config = dict(
    vocab_size=8192,
    beta2=0.99,
    doc_mask=True,
)
Each number is 128 + 32 x the weight over its row's rms, rounded and kept within 0 to 255. Layers, rows and columns count from 0. Numbers have three digits each. The size before them is the row's rms in percent of the matrix's.

# v: layer 2 attention value, 384x384, rms 0.0832, rows 362-383, columns 288-383
# o: layer 2 attention output (transposed), 384x384, rms 0.0472, rows 362-383, columns 288-383
# gate: layer 2 MLP gate, 1024x384, rms 0.0732, rows 0-31, columns 288-383
# up: layer 2 MLP up, 1024x384, rms 0.0737, rows 0-30, columns 288-383
# down: layer 2 MLP down (transposed), 1024x384, rms 0.0707, rows 0-30, columns 288-383
v362 106:119125107112158151142120112153084078124052183133142111145180090052132071166105177078075121146120075144104134096101120075137181136134051113126145163125093117132128115237046104146106144160136135146113156171205129181101207145163178118086096136168147122177144077072147164124180146144172120139
o362 106:146148145149093149126136174164168109148146152178055171134100169082140154093171118126127147164100151133149133097054154119140093091141087154132138136144181138167123190120093142127099137134136138130127161131137122135107178115124132063155148118151124109131088182137103107172116165136120133109
v363 103:087106136162094095129025147151123116099165098147157113154092055137144134086134150173140110136157079170148140170142198157138116201110098193109235109151106094171124145129135135090158173135110069112157112108141105116128112092129146120205163108163100150122206099165179150141137140112096048134
o363 104:145152113105151185140140144187152148174124148160124130137099207148191091193153143081105180167075116150108155071158155092134164181089150104148053088124099200173124108190075123141121090137114138107120172138080079135166151196072084136091155119087146125101163136112140095129113071096103069168
v364 102:143092202110135108117129154086098154114121131078173060094129166116118102090128086124113112093111100147136131137130096152108196113169090082169107117078143124089103170181130099123097089139113182171156108153202135149111128098138070124150082096167102155126108164120069092102120148143153147149
o364 106:095077174188138162095057165146176086138110118114115203079092144125167136164100115104075127202128126094134096087074106157148126160145127100143122149092142108094121129066124097102153160133099161140146168067137121150117129093124199111124110189140119124142157146132083143128138129109139219147
v365 102:134103122149137157086058121109077101104158102092132110104144121081156149136101090087151100102104107097214099056194150142150133116115125183139101090127093143146178125199113088126103188152146120146104132173145150122125132141098161103130153142162108075141144207110160125126125106199170169092
o365 103:099129197100141095114094136112137139151129137173134116106116102073098119104146155161162161105162181100094092097075139133127143123105128140130133090126135152119150104127124122112105111115109164112122144135152106107125116177087091095138109161032156172108126177148104126183043118087066176172
v366 096:101178118104179128135173134174177125119135113125159099148132140112099165093137081142218088090150218076146118072152116156118125124097113167112155110154041160106154097116083077132107114099171123113141176080118098115170100132109149113108165065169128133090115156099166122118161116166113137169
o366 101:127122115161126127156138112106129217124116135157060144132160076135116135164106124142177140113148114178147118178149174105141135192142152127135088141113088149143161134132128146080053135148088125142205214059178109087115136084065119135092120150135167107130170075094077120063091162092116179119
v367 109:103149146135158133192127164105151137149131093138172149101074112153144097152137104127168148135068097132130162154095100136145115145097131148057148181113115132144151124064106134080143125075147128089111128179115182138121140127122149148105128101080125098131066153113133096164103111124095075108
o367 110:155189072157044138128157114205110051107134120139115158162111117161159138114106094155113136112135087105123123131123083158123142115152135149191144129192122010125125091148104127129108135146101108127115123142146166154157165140098146123137139121122104117037057103125107109186153118090149143173
v368 101:178127103143129110118142110149060192160132119092138124122112119119116112167117092141170122107117200112123087159144154172124118094116117098146095161105146147054124148099105123088091164127118179130137118157095171095115120108161117084186127124145135114151143111088130090181149172146142104130
o368 099:115126147153080080175140174128124061116052093126145151154129172118096120129181104155146165142146165168086138092115123158138121129128126088151153106155098103155143120128129121097111132181111094195112078068147144166162129080108133097112121122135147138199120140152107098072095174063151158129
v369 098:086115114155170099111131162158127165084074065159123139108109082133141076127112167138144165120164142103150209145108140127152174179134106119132132110138131139125137130163137134107104148147142124153107075137159212161084168125125127177128123153121168138128128141129139156141098107129097093155
o369 100:130122159123120182145104137133140126138122177160140101108075145219186175164103148188145145108160177078055155138127127136101161166111133150176157130144114133208109161103169141135101108146152154099057148097141214115082085220170138093128162129156112152133117090135143092107103130065079091087
v370 103:205143079174129141156152073101108164118130115091095090120151155157099120116173136114135035115089128146106102182119175116157110128147173141165121169142095143111172114060081157129164086118182100129127134106172154149087164108136208176126155122116098190130136110169109101109185157125141158135
o370 102:130107143116091139182131143124084141179144101113150213098102141140080150057102145130099139123211080149136128157162123155182163117141069152138084122142148138170145156127127117145101130082112129090106128180154188096084088119156125164126104076189146140123101162124100094149114064131155120170
v371 106:124089075149108134118096103109135112178125138131124190141132131183149121152137154068115103125140200123091136099136179152082157193087124134181135140152092213119137125098132107134194055116183111124153157146152152169117084154153113085174159101122153136149180101082145163131139149157146141128
o371 104:136144132184096127134139141148120169114101129119107125110077134120194117111105128036164159135114090154127171129170162116116108128134135076064063100140166171191081085136161091120179121140130076145174119084158116134140091067163144085152131071206103128079084186123150124049142074085075152077
v372 102:130171094078098120109105106132241160153179142185148148116107167092088093124162126122182102095128096083126144121104130108095139114034178143133128125111064147133172146121192186164105121123222122113121105090111150203130124135142103052101238088133111104152146142112142145131080138141091096081
o372 104:083135129112133094083144094146076147099129170121095138142168107136142093208056202164129128120126135123131114152128107099105119172067121082147129153071109167126094119119166156150159093109170059156116132147126144129073142151139139077138126107178102103160133151106126172066154092065086124124
v373 105:148107163155136113174164120146152120122156097111114128181152215140102142142125144160144130088118132068113107062065108109144156139154086108096133104120104076154145160129089156102139119062093136153124126091112111126128139168123072092110127135102065120110158157131079139169134160115122198143
o373 105:129132066168097113164133140102124173095142139140160079132139063137141130089152152083111170131084117087133107162111148161074145134126173106131123163152102158167085085138134132053175157073109193143145117112168165136170162134133177093110128095160123106149162096116107138129122087125146128072
v374 114:156111118085116149124159095138142109118114135119143118178109104098069097176158164208131102158118136132135079079130088188141054138136127104068168055064099151198133194026148121152197146127150113120138094101073130123155140119100153114161137129088146163132154119107128116095128198134089138163
o374 108:158078110089115072134098169130100149117147122108123153067114078154165149095156181130145122176108103127113072098084075091142167179098111134133134139183125103214146125196168116124144143135079102152103091169143163131161194091166061120129155113131141161133155130087042112077115135154121120149
v375 101:129103169109110115084098170102146203132126145176164161109108091058141155147096155102131118146104186148150160159142144104095129113126076144156109117156127096146166107095134100115113106199170152104139147128087085148135149140165213150142159152110075145102214126094141134150086142125134113123
o375 103:101103179212182113119109087103189089102115145138144127077173211157170139141119136186089149101102113144101212084106105146083067108129113126104117094096130135190136156021203103116079126112099168132176129081111047160114089172097157170116124094149151140104153143121132118144117114153102185088
v376 108:073094154115113155126182124121143179087107079088166110127095118134128087102135157099194115169082173170108114136143093113148138186083112117133152113113141133168137115152163164130086110129112110104175160132081134117080125102092086122121057145169137123130187162114191068131110155171136060115
o376 113:109142151141143118134108143169128173172151168158103114110140153133131127062073120139128174122096117140162111111123134123172147135126184086134140134120104099120104152136193109146126123128135136146111119111188120188082165169153145110098149106194125191155156118061177151145163117096161145041
v377 100:175139147071148205140109104133158135169175159139115126158198117141113135110127138104181074118075108107079132096105085101110123142128193074164158106127099103157120098089119146126117060133170133102150127165116118106127121109135164127144065138023160148068110125150141124147139112120120106165
o377 103:143120147202081147127142170143077142150156149043125126199099174142168128155067114137132105179110142126116140118137091108108137137120084107115139211091106105047141122132122149127126070105143135135087165125167142113146109114144110153107078126156192137172107132100143099179110124158101117113
v378 102:139139143165097087121124098160089111179222128163168175160103131127071125127180096079108173096060123105116146050189097156120102165118174116094136198082100123164076090107118135100133115110158124091137168140122128152125167080149144170125083032087113056103189146122105141145131087107102102112
o378 105:141130108093130116136161072130109154160087196137117079116116125122106153027135147080139122067148136125136143174148115044076149149121120142173121091125176134033125114119128144166102202141180095076119129083145108116063158087122145097112136110090121129144121079145196104043090157128080161127
v379 101:123079103082174112130061116153148174134082120124156104123125112143103127137156151087201135103075164144079138096176099172151218166093124087089147110126162145149078149119081091171144162184120105125154088165115095133155140143097123126082123126151111127082137153169136176138073097142138105105
o379 107:136140150092130140150125116117141110070131109089141120108180132157157126124106081013096141103145137163131050100075076131135115100167122132229126104157121090131154101128126192108035133132157074112101146126138134145088140054128148133104153141146126131171182100122120162074080128112124158099
v380 107:139093155141147103171121118148150122178057227140133176179089162090091106168134085123112151148195094119145164132116086132196101144120115129094155126133137214151118093169140121149212109083143183100142085124120166128150095144181131146049128182154117102135122152084134142153152097051119142129
o380 110:138114119060167085141158124080147166173178179089107152170163124174153136147170186191148085136140143118219118153070133082163164150149135154142103158218133120108084082124124189130120110160143086125115117129107208126146116112126107094118162093069132134139076121118151111122147151141123132113
v381 116:117145182123096141100060122149125178126120162116133106112076103153085107105149175168120080085106144110136109135151103148160063164114116075101123120113182103178102155099121178151125151144135142077077075086115159132073138105111118098127145062119093136064122154116149182108144053069156129121
o381 112:118103148135159095130145100146091145126203153162167164167124136128160083168072071125065106118123144079161170129123174118094118133172142118132141206150097066160124141143047133093119116086128124158106139088120133150113106118129108134105108156053136103148143094114129104137155112154124142066
v382 101:143098137129162144040130136152081100106139147162074217106101132188088129107093122175076141162120122098166141117119161114128056123125094089137125114131161100128098216148070179061114114149118142166157144157127167168144086106144123135166152144083119091128116139104153136083139138104114146123
o382 105:128108099106121129128128165131158130177089125086213114093137155124142061159129164169156105113099196068121039165150147178113112104129098151141120089120105127177073121115138064106137224121167120132136077158113125167156165130179084165148090090094173110180118177171162106125125158082099141076
v383 098:148127097122113122088077140124135129168138134145128088143146179125111131144107173115095099079097184107098138139078138183114125131152123055106181110135171106111130135179125105088170140142179115075178103082119171170123086012135171144128134129106136145138133180106077126096126134126107152127
o383 103:091131142131134122125149112137114089139128161119138107162145148104097087129053120162111089121133115145126080136162130074107151156101062191132190142087116126119125100146165141157213128138075108129109084092120093219130101089139098140120134124182162061084061109124161120119141177115134122088
gate0 097:131125149168120146126099074114093200112122176092054082131171091161133156185121107144091139147126098135128137150101114115129101146083100140081137110154162096131117096120120137138138095151103191133135117091176163103147082056150131103205111190138164149109065235085087145131176125090101106075
up0 092:146142174167118099088134111105152140132092064128121078132205120060114098105124155131156138107126088158167103184122152128084132145171100133094170164191117136159154121156148164128151105121121175124180193132100048063159156129112151104141091148128149124067107097130095112154100121108137099143
down0 096:116138155165108120136148131145161111126093094119165148079140121067101173100085099101071179172133116096137109124147134171121136119153157167133147072124147131107085126132172163121125126111160116137197098149093071177140138113106148104164169133104136131118121118149087137117124176114133153117
gate1 097:116189087084161106116141142150140123112038109132150137156087168128223088129157168111116203131171124104108144164081119147129109097124105104099109137146102165058134148179091148091119126141115146183132163066125133085153097145137152133142141159132049122154156139121106134103119133161125149160
up1 089:175106153144129141133096077078090171101193146089143154102193126108098160123120117108125096117030126126166169084144096113169121141137126116148119161161127109155119091081109131200138124086173089104122124109098146142102141117091103131116117105143186137124131122142113101194093118109096111090
down1 099:144148065112146104132160105143104128121081109173112146128088138168185105173185118146090188117163071091136120187098130160142072133136115115058166094124078175049102201116134179093083073147140129144136111105113192103129147099107134144127189176155124105129133135156114166062097100212148206131
gate2 093:099163123114118163125091151091120174116199146180112088104078121134145042099090165135073126134146156178138174080164152143127102179156125128135114142112112161120165195128086112123146103155176137100114088196141102084106155103161065121159137118112137181140155055165143036112133067103117090104
up2 101:085155079144049163124109108111140191037140118161084147145130120129125094108117192091109107147128149195130092124178125139133103094165146108155153158119172106148181224131115089099100116124193093078146097139107112094096103116168099156146112130108123146149116137141111131089112104099133078067
down2 097:097148103077037131096141093163172203082112090164081123109157093119112106139170098080136076138147134151105113143155072133184089081120170108119170145102171142150114136126183098133128124128166121125183130107163106117175100161122102120117105107100129069138154170118136168114100168119096115086
gate3 085:154088151081172035189123140121100169059114112122153096116089125128152089229165094098141059135130177109127162103135086164123194115158137136111119144157147116145087110112142142155107102111088200121132162134179163077130067114092108135083154138158091149115164095103139124137139169162183172149
up3 084:142140102127143056084116145154133115084128133130150112108032166126195166111168113079115121115157175089125133089135095123065154101179134082109131184124103112163142125105114132129170066107157175142130105142103112082134139100080110161098148117132089143059146076066082132119150115172158143149
down3 085:121139168143138167119092094106084153150123160126095096098096157139104156106081160097160073102130145127116122172122100109157185149165097145116141081068132103079181159117116115167114166095097093064062117126092154146148105154110149089146163120096160163120115183133142081073085153095121124112
gate4 092:092166154100236163159113130159101153104142147061070109102151115111158092138070193178135088095176134103079102108172133137177123111128120121054111141099156186091095164140152131167148128158083189115075136101092084106102110107142145061122139125085127107154085087152122169098121092078093141148
up4 092:140103207158115136073140109077125156123123113114108147163134152128147117142106180113164080150177137099118135155146117134079107118123120110114088127133145101132165145183124137066133118167048186093175095109095155107043153132162192130131140148085103174106150124189134181080118106133123105117
down4 093:176126139163126150103142152123082114148128119136140154114103128181116112119188114124123169136084117156156151155061111116111155191150109109154142104145091078174142118083156174062097128093131075135149140172153146091107093137108099109113151115156135148107164140131083092129156117153165106146
gate5 096:135106093147157182092123209174124149145101121076064178161132082139094220137186119140137094151060130074119142137139118148178063090102101134114148142112099150116130075133109080135121152145132111121090124134088134113143143132137121100129108124127122113153096137162132150170142092081179149148
up5 092:162091128111094107074110136141126052148122134156189123095133145144097141140150160090151098087180147102105133122106127139128119103157093107129123158115126132087145147138085096116085082095117196094156092173125073129165119108124109209098079142121163157063146111123082093108090100104112068188
down5 098:100140127096186094115070078125152111125141148159156076133139154099183081190157116125151174166152150070098101136090145155084184194111115121149195102089193120127172146120074141170162094132139103124168114074120135166110129123162168108079126116088050122116162153067158104105103132118083095112
gate6 090:166088087102149126110097111106148114142127162138114132103156074212129117076117152141131164080139170117152109124105131153105156144167153113143117099111125086140159101106135074141110101117081118093157176148143134156180135059120168141105117076111115144199143101116104141119196166147141160101
up6 095:137069158120199108141138172115123152164109117134119162135196118154137108054084141099133136108176187141143105112170154132144153111133156054099137072126106170162110187132166133187120141018103150129144139109153127119145130111107137118131168073055120125199137200155085126141166117152188128138
down6 098:118175187090122148106127109127167113096129102122136156095114079064096069104148109090095116130113100108165187113118163092106092130150142145140114137144165119143127068105102129107115152130150116156142111134140170128118126101162103120160144165148172116067125118076186136099059090100092130131
gate7 094:153099139092089104099185202140090136116231124102101181124138163185093095206137114077134153152110129106149167126082164125187123145125165156113092187120034162061143150133132090176165091168164172101115160137091134173118125116147092096175102148140138143114097123094163106101151105151139105171
up7 090:101099104001110104187074131084066161093091148151174155095127040103151120221160131103144136167143147150135146087157142067161110165158120172070060140172110118117077131164116159052109126073141134169103174183145119117155083133141105145152131124107093085092104099090143150143184127111158089102
down7 099:136084162107095085153141115120163126108178094141107148105093127120109095185090094151160118122124091139107093124174180167181141127109083162100129166078094200120168092119107094132154165165162093105128173126180124152111161136099102171098130111109174180142100131093141124091144115187108141141
gate8 108:123123142102095109176066163166108136108149163183116094137177116116139098127056187115122152119121109117057055144210109097135110098123159116100107154187102100182109140083114106208110124100111104144159116138125114164076054163135149132126143113119108164127144159113094116138159137184152123110
up8 114:140149169133158194061152143087121177136150133085128137096109151165122117115168069118142102156121182109158179092079112131124163129120115108143105152089140138062177107168149128070171130168144131151100137130168112050190163104098067102118114152168143122146095118133176129149095129104148147157
down8 104:161134140127124160131133136171138110140130132149096151118162182163073129116153139130101086139138123113166208095054169147139127093106125122159115155101130205115159144156191175170124124133123153151093191105146192174146167126136098088108121206117062128127103114171169129111135036147122103158
gate9 100:204116165107124089131108099096083123135144166120160121147185114129077189104101124220087128119115169123188142112078076102103180148130100092172092114117119079056163119113128137135121090164141123122150129103091169149095080120162145096095194148149120087068157145047194044154141134127107155128
up9 102:125089170133083119106183077147075110164103088142126077055158104094098207121165113066151142148191152188126118161122155123185125128201099094135158133131185104064173049163138182119148102140128105100137143182108113162130116135162104108130178179072107135083125146128083152168171092110087166182
down9 101:144109066056130149120109064203103111126176124145134142054151084224148111096129116078156134085142151180134086139113135122065109187118118127083122151070174122121139105167162150100167096158086087146106125174105121170095147126076133182141059109114113088183158094154075132070150125136158138143
gate10 163:183166171102128119096113176226124098106099195109109164089169106100116160138121178114179145158143128166107145123181127094111122195110175102122114094124103164108120119118145130083102121160126141125134108091056098111114140140146112079102161087143119123108121101122134142157067144091105148101
up10 085:141131137092173167162147144088140151113145124148193118145156104137149160091162171185095102156140102067147119115139144134145123117115105150112160111158109054142125210119107142081202124075140115120121148186153053168136177127124160123187165118132137141152178120126090090107100160193131133149
down10 100:164138149118124133092122187175127106126053181115094175102141128114120147104110158110175111159137143171104126118180106095127107199136171124112130097116141156100100126115129118109115115150118140125111085107106102124116134143129117108083147097106100090107116104103134131163056166084119129081
gate11 099:107159089122149105131126101144180097173147094105140098122086129113155164063109163184105112085123164091152084146132096130170097038113096110131100137160170110139139134080090167143142089102113163099128121118118070164100099057161130109074135156114134127115117147138109134156135085121091159103
up11 101:104104125101152166112138160158124145145116144115088127124161158152122131131120134133154189147152096101147149137135162137208121114083186139092163125107139097190124156143097103159084136084142082095144088140142122125142165090179121127131199095123085124123129137119120095066090118154101107148
down11 098:109173145162118115144094074139109127070152113139141114167050113075198133121116114103130110142181109133169064078098103140086064127166108131144178175119119168102102112105131076154116130158098162156143151180152125093120160134084118092146139139100119138152107161155111186163151157083116170070
gate12 108:088104169092096084142117143097157130209139071113148146139128120136163127141115166157138174172089122159113107136166167120153099129138088154101101186116105164144110173197140096165099161110145134101136131143151135144127097148117154149127075112081083092129100146121170146099119107087168143174
up12 102:076090130111149097127089123157150121170126073094150127083140116141160143162160118137125153124092151165105112121211151105189118137103102113141076125119133148110146134177152106151149142089079091098136142154134156149143118159118142162129073128085097059178133164125131110122101164123147181225
down12 100:141121136158108140127165128064193124145064150140128126150087139102058106175078154136132145079178113095142159135063117135094136119117110175137185096145134067139065138114108100101145088156151152185125136098143142142055165108154134096083124129125080133166156151115110117194131125171110118095
gate13 097:145126145129077147106123145085164114125106164100099137177148177107118122084146154201126095077090125152145126150104111079131137103123097133159184055135105116086118102169107108142074126073088128119148138121109140127105120116155139155104169128074132163148134131150207122075133164111142197156
up13 089:126178156072123100139072177145150116138114179147124131129140111137088151148198149086164094109066108087156110161097089180100168164115048200143124155141082108122089101190140163109108120100128136132169105168186179112149089140086188120149138125198136170109118165148120137102125074202187182136
down13 094:167158139056129107138111091142139108175120188135113138157141159152114116134168125154131097143107122150126142129087106133172114139073046121196107108117081147096048123190107150154126138136119098128110154144184187118105100106035141111103101128127117145185107142101135086109130135113186124149
gate14 096:167111096099176176157117120130189130062109140117147157124144129087136159090134147179082186100054092129122189112119085078171172161086179133129128131112202085164121158134128152145083153105128081135135200146140137120105139075157135144119173152146102166179101182125091091137159124160087105137
up14 098:137115147096063186146134084203196149059086095148135173113126159134132161104180112067125187142104123150150121152144169144125119140103162182137118116088186139097087107143164148124096137099116082198147135105138136111156129076100134126091164110149109124136096106189135150173138121123074082129
down14 104:119076108092108123130076091169142151084108105172092204151157192136109137080134131152118136129131145112158150187109121133099119152180131143149142100141166094093064157102138086150172127123124119136106121108160118134132093144053133135182173133116080090134108142137138112145133129110057072117
gate15 096:130142064161116130091180139129167067112129087114116183124126134136121133190198100135106136174146074096034146115122166172083140130143069112142196145206139157141090107199122145126132108144120128185177119143100114113124146107076088211154150113106136121042076123124111088142108124118095103122
up15 105:129137169168138150171104161071116113172117164118123130138095108147093111110093143150140198143117146102166108133133084077101137130164146130120082128137111164146114146160159117172114089089130107191070102106074066122091192107143065129146111130091127175162136071154193098091158117080144090169
down15 100:106099160123179152121131124117159144124140101095112114141143136122182151078124060041129089078146104165175151143148194117137080137093127132155129142066109148163199162136138098083116123156126141062169172176152180131153097144095132102142130170176151049121188172130140096162127133165110218071
gate16 088:139149146076102130105082132107138094119095136124102129192157166102086176150127134118066110118097153153022211122118132136117097118144129110096142119119084143061123142161123110133100147101108112111086172157122113125139109101140095069128078157149111119122103061129107132113141154134160140111
up16 121:161104138161169143092106124142144084095084105154157143112140171092104131116112130150115135143108081078133123153109069149167158159083137099130135135133148116104102150163088114056173107123193136208143067122147135138110139097099134129117151144157134116116158125170141109144077108153107169092
down16 111:164095140106168142086111116151155065049089108120130184101134187067111130117135155139115143163107095063082108115117099129139175168065141085128089142153133108115120160133115134094111111142141134189170086106128133145105161166103148103139135142201123115066163146162113114168106115123128159119
gate17 097:123093151088101093128121153156128073158133175132143102109099151130111096120147127188121124125123142119103085123125170133136138164190212115113135138141153170142130103104082107082192086155085093083143100155107090147141180130140123188139178128121169145062138073154143145131169145089149156141
up17 091:150126166154140157109125127103129146112110052104140129162109115099129116106101127085155093107099083084060138134158080129121099149111081167121144068118084106123124149179167152184104133123172165144126140153107193109065158094124180114117080124127081128180079129075109157215171071222068070116
down17 095:177083187104154147135128194157149088154154196095123132141116116112100105145141102180088111184072191140100101122160104150166104123125172128119122141147163191133151105126107053128177122156088163134166174123113121119172188123153115147118110107095138087106156126103099115118123129120141191174
gate18 102:139115127127166106126166147199155124083080145086125140152109169076164140141199181140123126114065073110114083158135135110131142121175101090100160119135163115095115109110118133187142145130126122121127157183120109136221128172141124139110138105140133143090113121127159120171107116126097112108
up18 103:140147136119131155095145156149086077097156133107155117163121168136195066118160100095120153204166200143165092137087056120075147120160108112150159143135159139109131137119107137122173050116175183092080128115081114146193147080162113088095146072117101113174089132148141107177119140091140145159
down18 100:118120148156128124144169130148124111079123081147147147209121174124138122129199115105141159119120108170170145150079107115153113098161120120192137151099126148135151138141121094180122118140131209111084178100070094144156116108139136128093197052141129126094118159148128105200098141133084125129
gate19 104:123129171088141172144074123135089164115095124116109144132101177105112177126098133144114171129186124168121159173166125134115104117137176141123116193147129105101151078121120198214095187087135104114158184128136064121087094135129109149098087108109162129173084074129125082109149162095098136115
up19 092:117112152115152133108175148172153174138118107134112124166087181096170124116134089131084174106089080123145109123096148102142164121155096158146134150085133105107095164123155121185104153147113152152099150111161123133164139118176118115131145144075152079123136134106136183153100097160104135116
down19 098:082134155089170156160108129128118145045159116062139156122116139112107153129102113140121131136184149120095150120115124082091160083106119143093081151117161133129136119097083190165093113160121119092117140107185036085124104131128092131129095149135137126146093052127124051097106126150087157108
gate20 092:139124161083137171128064156192121079095102095118166138081171149137161122139140153110188161171135041118095090089034094122153111072145160112072081131166118150150099167094081161150146195126153142118112105130096145141138093123130212087126101105126105086097119124128103093150126081114144137147
up20 093:089167159103221086079123149170077134163166146118167158147159133114081177171079106150135136189135110161127123150153177131133131182133141135081108146137167146125091153120124121141110204182087139107127121158089102099070172064159108086162130137087143062139119156133107020111145127160125114127
down20 096:073118094119121119136125158097129077096098119120100125119130072099118137076123171145148117135091178127132091145119122114111111147121116152145096174142131145075146163145172113057069103128176063146114151087135129144164129163113099131144148084106173099155116132102079135141133124132089166141
gate21 088:116148123184213091125125067084121126149109187084111105106147125114113111114100134187108147068137087108138177097127061061130134132127126190099163139154107121063135113133141175147097145111124201153225155170155143111120182176115129153149082130205177079081146127017145135187231082156076152072
up21 112:180129143119154123128125130099115083130129150170153076160162106133161177096142108235156118143097071173118101132101114108124104150144143078070089132096121154162173113119138137157088109148124129120170152151145088136116120138134059170112141134136155129079138143081181101141114167099026110068
down21 112:144134161072153125121076090157142084121154146170148117164132112116140159100098130201142104157103165148085134133120107107106126124130092090057107144067181119192115147176154116108110142159116157126171117159092070171110117174112129166122070132148117146105134136096166078128160163181059148115
gate22 110:125112129120104155117155102131074199184145135122126168124111111124163104222195029099136128145135154115136119211136189080051135153192135160133087129093154145130092137130110189134128119161137157146136157094155146141124163085172165142143091090113127149144123122115144090168163120105133124120
up22 132:145102128125129135129135189117121077092147118157117112118144146161103131083096191147126113147101181116098146084117089156171112105113176096159128109153134094104168104147136088098114135149147122140131125097100187132143086206115076069102173124133161126145122146127125153106113125152152173183
down22 126:131075122137131185135118206143174129101113109135112075096138145155137152048051203132109117124098161121112163076125083142169129143095123110145121120144122125142126118150161076101151141131150089152110109117099154153176093200128093102097181173162135140161154133126114183107077124172132144131
gate23 092:072130162124156094189128112197146193127151153104145123130129160087168086184110120169145126152125167116123139147107098132111188140134115155129099152148091078153130119132060132165140115077165114152180160100184077131118151106137097138084177159111176146129157102150141042124113110166117166104
up23 091:123169110134111131153166107089173123126105124137135065035124136118086146177168156077101116171085114102148114103185125169130135153105179121156111134184105132095140131085076130139121124118133144154152107187077132163130060090149162125135132155124119115048124119077061144079098154153173066156
down23 098:116101150142181083099164204145175152113073099186168162083179083142079109139072129172125171123108197105189101028138131109162211102174108129105141123152163162068128118112144137110147109146097074178145144146116175157166090146107129170120102124172089142166085103127151124153128157138105039130
gate24 097:133138089151126174103168095053087100155161112100191166114168172156167087137110116141125127146086093106156145138102102128098155164153181195121140108132105111137131111139123128176105132156140132153179138156155155197052137098110150109113107086132062108158105154097120134079122196140113127164
up24 095:160109090195187216087138152104077131135123114131143134063114100134119139143155107103105126101072131093148121144112076118097164177191097169098114004097145134151132140167093176160132121150149128123102160157129078142111094137122124084061149137124111146116100146105152135091105142145166085171
down24 102:089150063083115117089040066141113096165097111131132195129057142180107209168130151117127170130184099096131139125105163136088179082117095135127113097111113130185142066128108090126085095167075112098089098170114118155080107149148154111059072100121153116170152097096090159158113145127177139120
gate25 095:114057113139157138110157156152111124125115159168114168164152080121108203117140145154128101164143145104152117092084145142180049137083135103131097034138125136141118168102085119116139143198107146132113142093087113066151153106176123087133146123113128122134162132154129179089129096148141158218
up25 093:125181110107147074193151057135163100130217176095130099081110171142090077154085107137108117148146153164112144173159121158103151079096153125163143119146090111077083075146202114135111121124112105137142104096185142186111146132103118154104177138146102141102127132152172143129149095149148121070
down25 095:103040143170153149084151191121102134162104128172182149134185117164093186182133121166061097140134153088126114088094118079123097138182144141058100148165140138146148151120092129087143089128112144140138091094064159136120156102129145112186079110147106071129094144116089111128059171110120134162
gate26 091:119088116073117167072099146109166140107147080092086096079106100118092093108117162139142158160085112169087107131134104119098132161082158084121206088125143128220096055138112095161156104139222126090106083105142172165153165087175136082152148115080126185124096111162100123085130124091139136166
up26 095:126118193121139132133150130157143162071111098119150127161094139099137173096135188167153094158101162105105142149066141134179118088118128078154099145125128107084123182157134120148147140135156151154168171064110084039095148101108084134110172176147120066098125118150169181128145141095116155118
down26 103:115149118129118093108109149123125165096129170150114211091160198145163118148183159126094117100189140112148141120146126115125071102141119134149148215114120093115123205116085098137118120116125143171206143084114121105137098097113094110125156148155102040146140075179113123200112124086102129127
gate27 114:122112140150119145145100210136173155166138105159078135084128102183113145151136170121180152065148138138114104117117101141155068082079175110159137103126087133105122182161094120177116205095171185109212123122156178073119184116094156052101110152166053139161109086078114154095142134106120163163
up27 113:166125130158115146147155119119064162122098128161116127165068061155096139120125121153169104120156124142103105142129111130067011116161170157100159103106107085109177156195146169153074108096094110171127147147118184155084109120126144129075210098142093131109153122133124112182153155110129099105
down27 107:109134139155113160140097172172164177117151120130104082147117092147148136085127128127162101125205182127100153158167107126148056138157160139132177136143099118132137202177140129152087165073155152146184206123103203133104188086133180083153183065184147136134166108136139141131111124114133119176
gate28 108:069153137153080144180155167145121123120147128144144179154117172106141093145118143135116132181133162117065134112152126171087151200155109096132144119128108168091179113086085134144151104127076111139122119139093132132127109139074153084117137085058119122119121158073090163124171107122167147097
up28 085:118149178161109133145142171101132110136124130160120143182112178119135093144101112122087132125113171113040101091156104196055148133185057139166145121131139143139148119109125120124181052165050114132126119127104127138093135124103097093157147048072109127120152137094101161120148164140122166150
down28 093:174125125132207123071113102124117112135105135128120094137136099161109119105162157161141127098128094164187112105105094106158085078057172137132105106060166122135088118126165138173126145138194116150203136123186166102139167109126085181133123133197160135148125129143131107116147145115117124166
gate29 124:140125154120110087130157021124127090142078111105156159143138135176124125136130137091058110099103147156102102162111153156155215160114210161131122113174149113126120106108131071121109034114143104167139157150131081190179059133074123193141103134091126153142114106128070116112151133171139129096
up29 101:129097093144115075075090096129138136159065134123135140092106116122112178140111132145096120064132132123078128171101132143156131119078152158139100072160131071154116129155122103098095110149143135216219138156189077137150180084104122139162135181118127162159091113141146159182155127160131143053
down29 108:081165098085154142099127080142108067139111173146160155128162112187166124092136109131060095128114164131120140175167142129152146095102103123150177099122118060138146130106082063093140135119143128174132132242158103177118072088121149092108184126175107154085177132156099155084101081103109180139
gate30 113:155142099155025104160150148102159112131109106172156099079102172156162110074077159091175111090143108183134101071132138110154137160105128096139091148157111137145159137150166150115150117139119160120108158148117097121150123125086145106174112191155140096117189088106137097086098152137154133183
up30 130:170154108163127152171204139164149122105090142152174113105116156101093118185110095122105179110111111141069146105158117066116065169066137074117120135136065171115146109184146170126168130154089122164118127125097139115088107119093157109114110142157090141188177153124072164092158114095116133088
down30 115:136171092179094133160145147111131145156091181141158117080165196069094099130135095100108155110144171154106097063133153113107146130129165082150161112171140136122101172165140184098239124121017161144140154161112124156125123105087129138129161121124084112151172109160099164104083179108142157133
gate31 094:186134122134132117106115153114153108041073115115125156083092165130078148089187148137120163121159131162112103162145188093140114213117188167163165132130206145122146161124148109111111112086152158114095086099144102112146094082074131187066115103154141133122155112129141126128130060085117098143